From a checkpoint of a small transformer trained on Wikipedia.
Size: 14 layers, width 128, 2 heads of 64, MLP 512 tanh GELU, vocabulary 890, 3.02M parameters.
Training: a variant of Muon for these matrices, 149M tokens, 4548 steps.
Each number is 128 + 32 x the weight over its row's rms, rounded and kept within 0 to 255. Layers, rows and columns count from 0. Numbers have three digits each. The size before them is the row's rms in percent of the matrix's.

# down: layer 5 MLP down (transposed), 512x128, rms 0.159, rows 408-507, columns 0-63
# up: layer 5 MLP up, 512x128, rms 0.175, rows 409-508, columns 0-63
down408 126:135111148113117116164163090124135146201127127162136143118112113159130149133209177124154128091080176159043100100125111085090132087136093158117087181130164098138137123133116095201129120115049111
up409 091:185104152145102112141147133180093144133138167145151082164178125145137101114145119132138140132197129142168120134063072140119127138131050090160111118136134104069125141152083069125105102156148179
down409 097:083114149089160120140114151110076096205202152096130197108050154108074181103186123143153112110063143097122145099169140102121133159142136089149109090130088117067120097153152097138115193172119097
up410 096:172131137139121141123076118122125103120114086079081137152076119135184159153106103191117101205101099093101109140129088165146139083138165189111039108167127138079100090078149135131126150157170066
down410 092:184132116117169112093103142080173131169092123153133098155171075109070096148130118120134144117125108126151163126158119055182122197140176130179177119112106085128143173167142112151168170105098164
up411 116:132128111101173140156144104114119174105148050150126181164140147122095135109134060152137131109153160098167100180095139134065170140128160178145132142143169134125155168095082142127165152080185158
down411 113:147174129133151153097070178110132126143111119138133126146131168105175152135147132112097113056130120148093104108110142122139113115095123120146165159160095083150100117088118059231065124093161150
up412 094:079063151151186119109177096133084155123144104108172085162090131086143177122114173117115109151103126137134178093150154157144140074104131114077152142155052170132129134128170073145140160171119110
down412 089:138094150132070094101183102124122141106169111162130117112146173163148137108150138031087111137162078132120129102083162069109145137173138171174120105128188113123138070150126092164088190128157025
up413 100:109135103122118094124112105142139162106136128191151065143148113099133171104160142078200086106147182133141109109120116109139126055148115068104107151105091105152145146122095124100142127087123114
down413 103:122132086157205124102085137107135149213146083173139118207128087191147134121133058117193099108126047097124087081146095105153142112117205165114112116144154143170128142099114079082113150051100080
up414 101:135087109136155046110183102113143139098097139140133111180120111149147092147140172103185095152101120129158191111102140162170125136118090087093172161095186090123135144136191118111135082180114167
down414 096:160112100123173147146104160110181172118093120127117174058167113131170155147128141050114158146137122118099125159100101167157065141078089146122134174132154132172151166086099101123061154105131091
up415 093:124182157069167118103209132152113161132128121141071176106119086105114158131152140125150123150143113126128095162180181125104119084094112129046105228146151127133127121146122117142121167119163119
down415 091:135096051153171100111081083105154150165125093173132084190180081114140103182132085181065108181115088128126110098105103164130093130147133160135104162102156135112097106085122142132115132114131090
up416 095:135172166110174130084126097114145102142085174133075100072134100157132145079130163098112042147177150162104150111113115114152116108148140165120062087165156124105159102131121175106146160139080070
down416 101:132137098116087084103147097153192117180132136138096140154130156054092113136138158136129174142111142120120102102142148104120114164121120124136159195125119128088157193140124103121176115085251094
up417 093:106173139136116121175131166146132101158185141154148057119101145115160146151148173118141095102150141099055121144113139182133093172149125092129128018157066065151086083144095137072072150129172181
down417 096:115125160166086146102136143155167090109175127155054133151099133108151138152119124117128110101069113111135125097120096148165179114070195119083112176070145106123130185119152084085093144102148130
up418 093:109112107137124136078117109091115188089139127135160098150119133137107162118119130126121128178141140074166071156077191019109164127119108217160160083074109137067124170151161080125145163135106073
down418 093:135113099119108171162168089126096124142105106120042150091144071119174119148103143120195151181129154095105156154108100145143056107112137168122120168130140147150050140091094129163124118126113152
up419 101:127111209124169103179132082107122111106174070143138111177093141124122133155147155152159089125125162136120114128119163134182120163071113072124173130136124110124150137057145091140120107098136152
down419 093:151081155156150180180171065143150096146133095171056185136139113174079105101114120150140070134130133131129159085163106120115135076145131112109062149128130154152188105201084151150113139108126096
up420 106:078141125132102126093150165207042095091150128165109132107143155203137130074142137151100149138164127126170099103104139104139089190201124098132193157122100138187116138124096145092114087146141140
down420 109:122191122128125126176150081093185179154138087104178132154116136081166100121122163138096104134100146164075146089071068110097058139068149136134126119144111105161174141117177121143134188113103133
up421 095:128130094159127133110115152090159163129095113105122107114136141157127101149124199105114186171111173132112190083091077144150153171072098125124109167107183143158102082140151101117088189165174127
down421 092:133185128188115123140087114138100090112136108136103145221121120139182085079151105155146148032140099119141163133135121156155190077082103126137091090168139156137113111131085135134104082179138152
up422 087:116113178117102118126145086106089128143122107140174081075116119133118130109134084135100135125147159158128116118085141115136112138158194183113182142144104152107095162155086151115116089154100074
down422 088:117130174107139142093154199149088111112111075149103115099115152052182130156102120115120168129101059163131127150109124070100150176100154133144168140100141116086127184104159096110131130064129130
up423 104:180096098066150095188118159160063098112195191162110102130057131134120124102128108117102108074150137100125143150124188089213092159100169127162130111148113132135176150101109227094120115150140113
down423 116:088148112045114124114075104103155187151082098133152102085127089132125155128126090121137131132140152112125143137101166146208119112169164142137138156131135087094170172177074162099152124123088141
up424 112:082159153181175192138138078203101126105131156134147146097147152088157154101093135176157021159112117129112102154137121107153196091092141174096120064095125162155143076070118113135104129119131083
down424 111:117099130108126164148164158143156141160138089125153060162115158105108187179135127082126121070157109132130124051211140116148138071160155099102113102114167069133102121076107131110165134103194168
up425 115:137105155099198125121137102175091153114018092112148180140096099164069073125149120127179115160147112096111158105141144135082122119105154137089181160127119134146105141142189177120178130158164131
down425 097:124152103136186118104126101120116062078109091149100159107127108091110116134178132170178111118156154085134169168103131117095143147081073151081136106141140152105083085106129104119116139145186105
up426 099:164148195121091120105104143092113067089120125118103176128135128109168141123045093155105166122141162089106142129088119100213166157156095139089151148182115118154136138122164157140116101096086132
down426 101:115099062226112121108104168126143103072177143154138156104170154162069152106109109098097082133157099125127128128094146138124123104126151092127176128067094082150120113206140129147166129123159122
up427 093:182119101097153144182140121083113141061130099182115132143139136100163152097132097163128119120126119120077133116083150084110210096149166177114161150060112114110147117127128158109155154080120138
down427 097:112141162163114171082141113182112181086146147114128155190066203106084088094152143152064073138132087088177105130128116112117161087136120131121135137129165110181127107164112126107106084152093192
up428 105:080103121097129123114117149069075145171110098131183144136137127100113149100164154097147049076143167134161127123191098156075198102139097099030131064147104085094105138150153100151145136126132143
down428 107:156111133143146099090012118124136197115096123135138114146100142126083135102156121191101173156107085140171127145089088123155057141158193091135091164158162112109166162051132107077121110122119120
up429 098:141061111095123206093116128092158181147154096091175155170131155158113184132104106148072149173150178158129145130119140095123086140080129149106132076133164175108088067132166131127146146135077074
down429 111:117135139175147137167100175074104072119138158128113117106169113138139188131147157127142104089195100111144136078143169181162117103155065114075184094104020121153153117145113103146118131145123206
up430 097:144102141110096104119129196122093120086143130137142100160166174183114149152148121145233097171151104145186122098124075109141150136157116126104136146098154132123076129132113072090124075136092096
down430 093:144177138143139110089115148145187084123119117164122154153066071106098147131140112119047138113149130089147153118178117177133085137107158137114147107144129179184142114193140101176178183093144142
up431 101:151108185132114114101128157128170152127182136146151133122164098109106080101174140134121138181105127178164135146129137059113118115143127117121150082136113142141122155152208074134138121103111162
down431 111:120193194150123167173105095135075111131165164144100156134139152166137119138056113169149131188131134100117118080107136113147133107159120126131163072095124116098163127118088134140107121172117101
up432 098:085153103150145114159117086163165090077169107122159114099109162124202102142134133158141082153105108174105130144084081197170123139160142099159107113093080184142119133125112117118126129111183145
down432 098:147148129124118148129117184094151122129139079163055203161138105125115072071118138130176170149160147099148176151138093101152148133099201138096173142179125146146107206154134127100139175082153036
up433 096:148066153176134135149104071122168089157131121095113125171098181160189142139079099087098121093140068108126105151131077163134156111137096117197097133143118156178139086131137143123118150161138112
down433 097:101175100063053108138097153056129105137090141189122163089125135144105155144080152124148197096101072096118139142103122128172104163165150163105072153120139106147095165086131109135178187092097117
up434 113:093186141109140144114085159140136161095154153143128141134118147119121143097150085072114166156100119115069145145146099160082190102148080084115131132130144105128161144164149155064131047106078157
down434 106:108225118155123096143072132143181116074161090154129127160116136127111093189115102136136100079131065110106081148124149116133139074177114118203147124064097129111122147127154059131161123183116144
up435 091:140099156101102098163082118112126118126126066138122085132132129101122118150067123113102126096098070122108064147125121168174170146157105116103077165092163115116142133208151126148128107155097133
down435 089:165103111193130145184128134092073105130144154077095104107117137097111147077161161066237068146114123109088112152117126129159149115105121133154122101142128163215103126082111069134149134155109076
up436 108:160157111088144143097141128141158138167043113164138083128126135067184163121127145112188133169136133126072146181122113095124158133151182105157157093127127153111173147125177149124032146225132103
down436 092:181143073129178148146160072116151065145063086199110150129111148127172130162139070133138120112139180097115109181131117101093152103095114070140121103164110130075109107091137160171087085189165106
up437 101:050104168150083185132135153102133151163187138111165149167116135165094157105112067102191104147136115140118083115131095141146161085134163104120099165084122146107148156078127102125104061094136115
down437 101:122152111108149098133162126100084121048174139143145139112099056108126193119099162133156091153080066130116166084159104114162110132130151088166120141182076140125120148062172136135108184174098068
up438 104:130145070123108139154129120084098057084138128144174128109123109161174182125114137137137107161162148109098136117086042100149101164147187168101162106099172207057132115119119141109168139163119130
down438 093:124139075116073119159151135100132090110129149141115103151095156210168132091124118125167116153090172145134137160091117086104140161086136119162169127086182129081121039122150166128088043143212157
up439 099:119162148111118142214100105159116161108142104112179114158112134182128105071120092217144116134114109097132139158091138088095056134132163161096118075064110140100121109095143144142111131102077106
down439 101:091085131094143158108094132095140130089150156187156105140089083145133167186168142121070102155142191079130085174107134120103166144173091096133150126138203109110142097073091127119180137118108140
up440 093:077112118114145126092123092189164152105103119135137126065097155157088103181101174180191115163091096147124137116105102184171185114080184075124134192063153108174170112103111097112094168142108134
down440 094:187189154138108102093111143122117120132155173121162126116145113183104082128156108105216134130091064104187190089113147135122083201161098126094090146119108127157102132142126189176131098124166168
up441 103:143113114125135113165106103150202143085178172108196130206147105141089126090066105118120107155125094146138171135178136144126080111067138107138149215109145117174131121089196145125095123196139125
down441 106:144158123138113105134087132095149119110178135080138079133160152151162129126097139100169148104174204081150107099160103164136101078058159136118198118096138103174043132103113124133140069162091130
up442 097:141159104068096109166139165155069133122125085127107117169134146122136149102139146089167192138123130166116085141101183105178061135145146096162175171107190120106088151136140192062116164145160173
down442 104:158103143068137148163206127100107169118140153129120092134136141145169191124091096080136150131140123144113105148084146162101091095117125141116141120133086103127179163106173127096130131093102089
up443 099:172130064141155104104136144118133161179099083065195114085203111133077136193084073127090115122150141108111143158108161134128182135095090067148107196110113131156158041143100121143101139155129121
down443 107:067127111148126169142124131123128127078153108146172117105051199117128158108141117083159157107188127134087089171059113160088066108103129144112137099131123131066148120118133171129129126174144177
up444 108:100109119078135165152136124146116193105135093132176131114105139211174135062137129134138191118073123126129085104111141180161156057115150138157068176161146166127155131147091122150125152155188124
down444 108:241106099112152166147098072152108118116119115171122110100129131103140122139105123091099099095083098137074144157077107102077118096176108168184126105093118158102057133157127095128150159054054103
up445 106:160127080083102143149142163137124182101109091135130144152169163110151083162107101133063124183133130157140104104060175098101118127153123015095151145159093094138129117152105145134168093106129161
down445 104:176105116169131158159162102108136180092109133145169120130126175122081117075099083164104123196127103135149166139140175170193134125128165129103121046163149131125081169069030131062133076166093121
up446 092:132142145071062095145156158156101117102168107132181164158131120148123080146176157120083127105119150091115113074109109098120100164172140156121085101099122122091198154191121168153096121174161139
down446 103:109170124125074087117189111185068173139112091169096134197076164143105112124146074142104188114114084133156156112081103160122084120175106064130093093133114135139110160084107102112099129160193120
up447 087:169097086071104072109141194163093138148090050139081104106162190155154095111130168097117096121113121141178137111179076111135164163092153107147101151140183152162177151141080121152140181115125139
down447 087:186167119094168136093075124145183096114137097123125105135199113096129151073128148091163142081177141123167117076129094110167074142164164164152099093168089141145077124155092157087138090099138119
up448 101:138103066107085085114162098134168125133159074129105135080111083099117127101125080099101136105137109082134102111135139203105134179145089154096173146099182132076163096160133153114113141168171074
down448 100:089135129105164115190126116125097079160128122143118152138117100162186151085074137107097151103097180106096131105122169102136146103082092087051117153183124117082089107183095142180199141121155090
up449 099:130177177093116144129147105141124146068179111078134173130148112083182120112123175053123126128096160200140070180101078139089150163143161106088119162106107170122186149120139158108131137145146140
down449 099:131115105126191144105103167136148150078147105131110133139100163157085072103168125098160113080093186118113134122138131140167116082096114209120171103110110213113158094091093132134050160099160091
up450 103:096165122080065124174149167186120089122093125141048127084104158132131165161118160103143176139082138117154118126081132146096209130170096095135126128170164148191105136109195107186139141181110145
down450 098:150067170126165101130106114063110160130153108117115130138074170131173096123124134192164157150141093083116131130060190137189099119136149136121170149080174126158140094109123114129138103090077113
up451 102:139132169121131111157154140139091140081110129100133133168128054136094101173098134150094143154208130130114144136144122089125101159122161111157160154119141146107122053142168113097072116166130076
down451 102:116109159165127216142168133128131086186086142126091155138073141138130152134109148082127103168119129104174116178142133106116108115112147093100181149089085101157103097138138155150093131114089198
up452 094:123144124133131163104163148133154121159149119077155135142112105091123098171130115118186107157117149075139166124113152134057126163182117142095137058123085033194114098118156112189161154124133121
down452 089:145124168076111141093110145113139076146128158130101102113145100094091192092065138129083181097141170123091137159113172109130091113158194107056122096180065126116106181133127117168118107168139153
up453 097:142115085085126145140135159153166054126165162126127101185126168132146127131099142174104164100166166171146103126101192155110132120071088215101125115152142150110122058146150140146132173157142163
down453 098:126155112151113167116067107128136120112098150119147190097039131053111153093147120153141138179134206121097145093140128124148162191076162118144093174135114125152119128137155143159080142141124127
up454 091:083121063080081127130154140128127157128073085060080138167175150116127119147060130148121114161123178139117097125123178149076185148102100137164122180185153103197082108134105112134161127118133169
down454 097:090123132141153106106074103142103162125121151093126088115069199160135139150142067146094110092130066162143108174200171137111147170121165166115113114150171178081175174118129158164079131128195072
up455 087:108129129094144119118109107132159072099125125125098121175081084101138173135220105113155151082121148113116144082146118160105164123138038158170126145174150139145209151139140153137103088156121184
down455 096:094137119105091135123103123150136110166103138084171091068119116172192139160131157109134146118099130106096121117131048129110139105138209107100076135146138131073090138135110146114137181094110112
up456 098:137171054104104125112142146115175095105108055145131106152125148150163212124114087128180105164156217095129145180093110141121115092172174074114182088097169128136172139116131179120154136159092098
down456 098:142111145167108176160075118146186088064131077138158109120164147126147113117138114131164125125153088198139086138135141048101124146152163155122161107136181145095110117087087104103179109082172124
up457 101:163213151157102150130069097146099149141097133146179221176121137169118168056124119147163133118116111122100086095087150133120134127168117092100092083096112187186151114093097135143168103115106185
down457 101:109144167111142140155129128155141169110092086134117119069121148155147126157137121197142169144167134133106189107162144172086078134117163171045091122152149117094094108165128076159115139140107098
up458 101:107120156134085160074115069187125148146145097115098065103120162132126043148132086204140160150135148181150153153090101099161110134129162104083172194153174167158115111139072134139155079042118153
down458 096:135164154146101090179169184117150134116204139170097156103171138136126115135066155097152169119129179121182101122088088046083171137164155150133189112112061143100122099138111139142108132145159141
up459 097:126077154125136199112146121118177110126159178123120138156134130150143205186076150116160125134142108179139132137092122128137068161112106097139148086185179117156103139072158078144133078083172148
down459 094:122159083166133113075076125083113121127115138142086128114177107176076113090177130114065131084176107171168123140115068117162111093180138127072091124099124079096200147124152171179165030139111129
up460 097:068051167147090177120157082147072127091136136148106152113084122142203164100080062082153119124082153194140188122110088109119153089124182187163131164125136107081137078130116109125160156090091120
down460 108:123141137099121167093105149065178173082121169128165158113164173125155122118123171110107095126122093101154092076172070101145126214148140108129111097070154074136056114089165167140114104181189123
up461 093:108112160103140159125115106129102150071160107074169103120137133160110197095127143130103138192137119127154132136115095070098158100208148171085179160106076132142159084070150159084131114139062148
down461 096:112175123123151172100075173089133114113110165131155094136113152126124071089202086179073203123154124142094113124197092123105106107069142147158101138146159119159103107108201089122101093146164143
up462 109:126126108157152116086096145174167116121112080193193155138159104090101173133090137095123136169132067165118141149185133124142157122112129055143135167165103083084156140122154169121062110090130109
down462 107:149115153121103128140131112153112117208135135143167154121092138133151100049121071155126097153182177131102123133113130167125119091145179129098137108096171200069132175116087132126139090092158121
up463 098:085098123187090152140161151198120173198071077152204099124154145136111112112116118117087076165117160185132143202155132103098114165081044091117135159041083115104174170142147135123156149109136126
down463 098:153105185153084098132151168153101161137145100166211148170181094135180136142098183151114117092175111167119147201130091092134148132184116099119066100125159113118086143130126140121084073082141153
up464 099:171126065101104105114097112159103164196164083114117164176117113121135093177142112107031067154139050124111137086197129153168157119080143096068093101172155131124120155158123094143076125179146153
down464 100:059167137151077145159096124103121189191134127155092123153167173105132138084152160130195129139070146105137105133119132121090075137160151180069084176115151202139096161143071090160163107086107162
up465 101:114097118099124156141133138152076111088213178170168100173134113165132144086129151093104056122098113047106135155169182131165110095136088154161082150143167095133114147116125113133125113128134148
down465 095:184056120150157092120089071088135113187142179129144108095087138119138105112114051136150091109086141112161151133115107142087138105138100129097106108124068160158107108158082130160139123098132111
up466 099:160124142072097143084141131116111084145100162139116153200118130142122066070121105107114124127102110122158118086077060128177131103073151141132064139145153098095134141081159113188074139173132165
down466 087:132107128097195130158096141151131164120148180073095153175128115158149140105114129191125140066143133141143156034134130161103127145103140132143132072063132126151119132127114125134101117153140112
up467 096:130070119111101098150143158134148188147124112142128131174089100055147133153121099129128095178071137080122140161105174161174118169137157080192202150089161092167144141171127099147147093149113173
down467 098:131141184153130119099091158153176182086126100073142100119179164147097144118133157122081131159153125112140134135170101105223108122148168114142151107115108101085149129138107154096187122147084072
up468 103:094122071167132095048141141163125188122102149138134075119132119174139144144111151120154083113165161072109126128120161115129164143112097161133144158167053117156082076112148145123124132060130147
down468 103:121157161072139124144128158047125132127111139127089102114177100087117121083117152109128122116079141145161178110142109070113150111146145116140164152132107147126196152116086172092104153100099114
up469 098:062166184165072081163093154079138173123133134105181159116156112142153118122105131094127137071154100137133135075096101147108164082100140132114099187106126167128088092141148072128114152138223124
down469 098:127144088135172125100160185209096120146143141129117109152086060111134112138190139105102151116116137107183134121088124110086110112140140163089165102175109094106190092152111134133108169166046119
up470 098:084185131130106168116150126120092145110130136071099126175147161107171131144112161118179152138104096113113131177164068141161112087122062104118149168107224046148105200104179154162171109092092093
down470 095:128110179129136143135121196140169112189113100152089140091136125107052132180105097094114146134178125170102071143106153155121157108101174152170068163122097159084137147127086134152112107070149092
up471 099:091095116095095132084166111112114168232179176095106156112191166195129120118109074158135152141154100115120142088111155114142150170131142117119123096141110153126151096123144093173075137183109146
down471 102:068068124087105093141160068169123132133179108186122144075111116124093130154088194099168126125077120172142137168080122141116147158196118130120191178132186114116161109115115183155127086084159141
up472 116:103151108138108107164086169055109154132195146137178159115140046126154173127130166067138103141117132116111126060110118109093127134131171192063097093161084180105116101179155149165146131139116151
down472 120:132045153107118134178114185059121123140126139160177138126144136144042204114143140064102178161163092147109152159101123155096168112113137155098129131130114150140080146129158172118087116154127128
up473 108:112174119113142163193146107148147071163109078119184164085072136171140134142152116133141089136134161146160114127154113116068219121117120157148091099145130119141080129145102098102154062090155185
down473 101:179116177103103109127167145104114114102114158154114093132161132130156075130144122129132171102142126125163091119175132092167120108114177083098213158134194071062109098085148180126164153158125117
up474 106:158154142110147231158153090156178124174082151135110124156088088213182116109103150137051109090114159088084172129098086148068143107091151106183099118173083140127164129123088152093172109154160089
down474 104:126102155076150069115099120087115111171168090166108186112176131066118123172150106147161126102145093121128133190175116124199116107117114072098119158121146157141053140120148157129088114125150095
up475 109:131120120123180078145134140145154079158171151037057152131100057186126150113135139117123164165184182121140102080179160126136086083073130124131135106116129135074103085204141142109074157118128145
down475 113:092111154109119147150142091130115150084134133108187156108106127153121109082117057163104082178126176170076139138161187093143083104139171201120148173121150190137132137157123098150164208107098158
up476 116:118169077143130111088116128105199100114143069086150122149158109134152149074094109146208145142127178114145169095115095087164044109108181157102163157096136200101084145209131163133168134149125135
down476 103:161123115105145158110139134116122116146110103203120111159210185146120115127102199109192149160129157160125121111102089151122170113116134123143090148172089112112152145081103092131093109133154138
up477 099:105134107115139135161167136109145150096092157170100075113148188112206120103073112106152135134098122058124108129124128141089159097174134137132105067156114122105106108170157131214179104162150165
down477 089:199115107144125145058103123124082182204165122115135115128123123099128136074175095152142152142125112199087152119148114159108095139198092143084099117162140182099113191148147128118074190089116083
up478 095:151175116132144131182154128132111199130090097105098106183081136101131116132176131120161153098130112096114122037130067116114135129128130129084129062173057149125195127127167071176142094123089190
down478 097:129128140167135144097117111063220132187116187093077106156120111135152151125124090152078073132097120132156129088083119117112094169153094063104123106152123124090089168133100120148132151140082100
up479 095:214124164161126152133101124115156127100147118145152139095130086176103169118108115159147118108108147130073111105060057173183127069125173061094112119124087199121153138079143162139136110124171202
down479 092:104133106096154101148161112156162113107117188091103120094115146081214109179079103047166114109090100112106161135151140096116160149160091179113170074082114114090179088143103164115122171104148111
up480 112:134083101097119100147180156149125108095140094193088127102139185123129098120126149080124101122140096124119172136124114132159105123167137079110121098176120134158172142125098132100106167130131067
down480 109:108101122124120180160110114119182168089125079146057135162115080091139125114137105157150134151105133152175201130095204121113142148119168132080115057123192148103108098160144120222091173109125170
up481 096:125160108150133125123122188127121126175147119087101136098149103201196095178089141116107118114137119164094120170080124065148099133163135145077136163129125145138137098089098203090093130082154204
down481 105:110121126111149121132165101121117128095106114142187089071121138057161126080078086176222140114119105120143116209129086152145168074091150124166157116157082120098142120074146063104111162094068125
up482 103:094115138177170083165174155168193094164108173113192132141170117101086071178155113133085097139169126125103133152116108179133227088098181103108157135140099140125188149130112142130118158137130142
down482 094:124149154111105152126173155113176082083051062141149084149145150115050139118189126110091107177154132147123154153146139173157164136087165123167115095108109181117117131131104139174158145145084049
up483 102:107085108130160126158098160110078072177071101151130127108132137129115138116084148149148158155128143086145137116164108158101123176086091156116138167108110103134073101093095136148123126193182131
down483 103:133081144204089136143112072120118177165147134084103091100080128126089084142137161136085081185135209154153142105135140152125108099147138150170122107161115077132096169124160102153149067174077124
up484 100:118190110158147140129106069111116154127122121073188148119132113143126176186070132061169089056132161125123086140155074125115176174140150142124118129098086137114135106075134170100137117158174150
down484 101:095103162163133125158189153116061116112050119132081142115102152096120172171055124131125107136173162152138159150102173163204066110123159137138152119129081111152158102160114080037085159110168148
up485 111:141168120105112150159110113149119100141150173187187162077161106155131140147120101109123136119128177132186139166070180170074156121075075112145114173125086091108127109153141179148138149174137164
down485 109:170124143168070090153148122101124156102134146072133100124192117122124118084125121141146133181166095088193160102198133130107110100147159146142083123095169168191144080099130114092091144111117141
up486 110:161127164120151079114108094176129083125201132165181118085117152137118114116153104076117062145138086149110069126148071093136209110109112100157128058164120196054137135121086151125081140110100159
down486 096:114057116143161100101151088140134097102115119149120149151124127148173122126142131134159132146083092122135149120154115083165109126158120145164174089185158183041082108034070106117129122123155147
up487 110:110109063110142161188122125168058095123132169099105103116111136106170075064103066176171075125113122131108151147108132164114139075111113171099122171160082095157157134204135107143134117132170163
down487 110:169051100100119133082100095140135095149078120159160130118079112141133166182157094114027064166090107137132157125156089144110128094140121115153138116108134101150141166095136094114162090187123164
up488 106:110163129124121134145110131191086104136053138124134135123126137071088167160083140080123162126188130119138126187124140172106133160113136077068147134115094090134111125143114195103084139128191103
down488 116:161053178181111102127101187118167112078108155093123107092106150144170149128104125071103195166113093133159144153162144117144088176124139171190175133081105102155133095087115163131092142118103153
up489 107:179138140115115097167163135140149106106112122117159127136135137123088166110120110151178131136161103124183087161092135105076153078116126127196073108100140154167187090094161080114095115138105085
down489 113:107135134172076156104127135108091104073152100094173146118105139121111124141147164153166154113128100076138113153123158136162168135131108146147123131154138107150147138136073160141109088194090199
up490 106:172143140118135118123134139176137144116134119195099093172137152137133087111209151114135162063131130102164133091147112154080129114102072148122154111145057112210124147085146138140104108154113121
down490 105:122135147225162149127131168109139137114138099130125108107152143093120121084157172126162117097117126121111144064212118121183095170143140183132070106140171167127116085111091117147077143133132077
up491 090:134119131091078124140104096141102129076084149108144110145096124146131171160120161092163191095112116124040137111203128196206110103075135063146095135131094133150116156104141110106155133067111142
down491 086:103171165139148131133139128137103096113128087117131108129146114091119143105151188122166100139100105126154069128131167069075134169072129124107131106066158139094122087096145102156181103075103167
up492 079:126081159033097108112146127133132089097137159078105143127133139191184096141155090084116144123125115101119204058112172137149099124063103119143166146134156146120143096162184178216177092132149128
down492 079:111130161174119189092099079209113142131092126121174103109117090096127155117142102160161179069184109061149137109140081128124093129176117098125169102117097124139111121149133101115086138098129120
up493 101:165159134100113095154106104130164111133159102094081118107103137149161163155088103112082169103139110104076165094123117131180178086081128074112148140135103112177160149084162133095117137175090104
down493 095:101085124105087165111191121112106114164108104155101121090157085161097106105113170139125145154113170075158116113145110122106105098128092081148157183114154125094131149143121160092177162184119124
up494 096:094152149134101164151100087178064094134202130133145129191085158139134147100158111114170099179125120149114134131106138151183135127158147124089140091106081154128111104125160109097161136133143130
down494 093:126064093123122069092162111129147189147057099113129120109114130151158105165191110155166113088115080121130136103156122103115093134152123175136125130139142109131046154129146143116077119218126112
up495 088:137145164119063121069139158131112142120086152128162115138115152145120142143135119132142091125145166112108128113083120115133210142193153140102153095132155106148119110140176172181179226107172102
down495 094:154067180131154162142120107112142131128130153147092150075106137160133092105140090148067137151138086153180087122105112141112063096134051095143122147141132148140144144073118070137058041151146110
up496 096:143106103142109142153146169145125116122084177131111127152130044127145196104060173206038118131159131094094131106183127162128223165107107118115125056138152133133116132160102111115174155126195098
down496 089:144085130144131212088069059072134187176148117112077156086100104147100191136120159110095200118173163107137172123105098140136137153169095161088073161159132144175160075122140166109174138142097190
up497 100:056153115119105110173171139146107162195228121132157128142154124140142208165153131073120135120171141087065075103151147133080143092082105093138087119106116105160136103112101117101123148146082202
down497 095:145132070081095173097127103154153104197078110145060148136107172187127156123116034096112112117166202148104131186080100111108132141120124145114116173139103139098149140102158144118145125072146098
up498 106:097121129119171182171100139119147162207080125119100082124123123110146142145094145170116124102165152145141138115180130147073051200107104167136109126144108129140127166084094174120165079119076180
down498 107:072120117179129081104126109120131085155134050117122152174144212125119115139139135152150090133103091114114133151106132107101159162137108142150131110150200145132122111123160087198080147076155098
up499 112:100144103119123132166172125106168097203121075155107148094091202083098159110128103149159147064137090095135131157089170161107144149096138095138161121138117104092171159135097083137167116100109226
down499 128:088095129105129095166115171106063133140129181149149116177094131211123153174156105142132091093098108159109114065130106130102164147086173160152128190090134097169133072089170148194125116180138124
up500 091:140133168152144141064137144112142132121124119120135104092090154119097143186142121122114139129066140166067153112162163068139162148163149161135167158087135114073123094150135066153120153159110093
down500 098:199121118152126107167109148104124116123205166114128126181136141126130167166125146129115092182075181171119133099115151126108183150102068061203119146110144135125108193127110109130122114152111103
up501 093:155170184110050205073174110137070157131108151148088105158162090140161168135122111076098139148193103162115139154083076095136097145154144112124131058125123102100089175113114119108192139114150119
down501 091:160093144122117128173114129180144154158086117082104146127112130112115106126068105123112095166177162132121150119144071162140115100130142131134219132111098150119074129191159107148157127117096096
up502 092:089143085089072127108106159126120142115161157149129141115159152103166157197068180117138120092117135114105156169093077146091177133185126102079125170163141186172133105189131106102137161155116100
down502 099:098133117155185097133188150124079127109163088067147118127078183094150057144088154149086067135126164152205097135163174144163134110123129143108183082105105114131149120157148157064142156112107101
up503 104:174078047162092136183192058133042159101106113149191165132129117176183129068133101105144142116144156120073130146130065100125122144159140181052149081104139040106182144096118139109139138107140094
down503 101:113206140121148115126147194167111127100134133129106097161156140181129117171099093114113165155106147141103082109135107065112085220095113138115192096116146062112104121164102173176158146121135110
up504 089:128155123070119147077148114105157106158074128130096121073144093117170163092165131118128162108113142173146163133133133157128121167071117110098124104113134114101110149171149088156115145155071076
down504 092:122152172141128161105101079061128109112124131143147146127089111080087181110089099154147109108164076180123111078172197113137158177084136147130128121119108091143147098136142134139115161145071123
up505 102:079125109194138150099122154107102152128118116118166088178104112127110182148121064112137090124167100124117110095135083124128180126111130196121106151062150158118090121064157154142136102081094082
down505 093:087167171140172096142158108133124138086142124097116161144140059101139167100178130103122167081091182116110142117190074086174153073091079164139097091137108115169104130120049144163106119104153145
up506 102:164162111112188174143129123100114126190125123124151140116169142131069071123175163134120155082121156077148056108132131112126163155143154112164131141122100103141099090150093143071125134122224134
down506 093:173097137139093145108119181165113144152197130106034073169131151140177168115155124123128104094145129155143094094145178118166186120144133066116172106155096134134120139159118096156090080155078123
up507 098:161162133149092158126112194189177129100138138148049107143062174106163143111121183108135156091120176120088140160132150135158122039067139151163108153128130119165153140160141114072148128124101084
down507 095:150134105104132053115090119130151113123077162122119124175096061137134094189060169158111119137135119116153204164107111153124122108098169148042150166166119162105093109101195176108159079127155142
up508 082:123055093109135070091158121099101109051198148097130110178126121131132147101171134130087129141181127148148135170151195088139100111053156144149156114115110110114144119117137157110105146121119123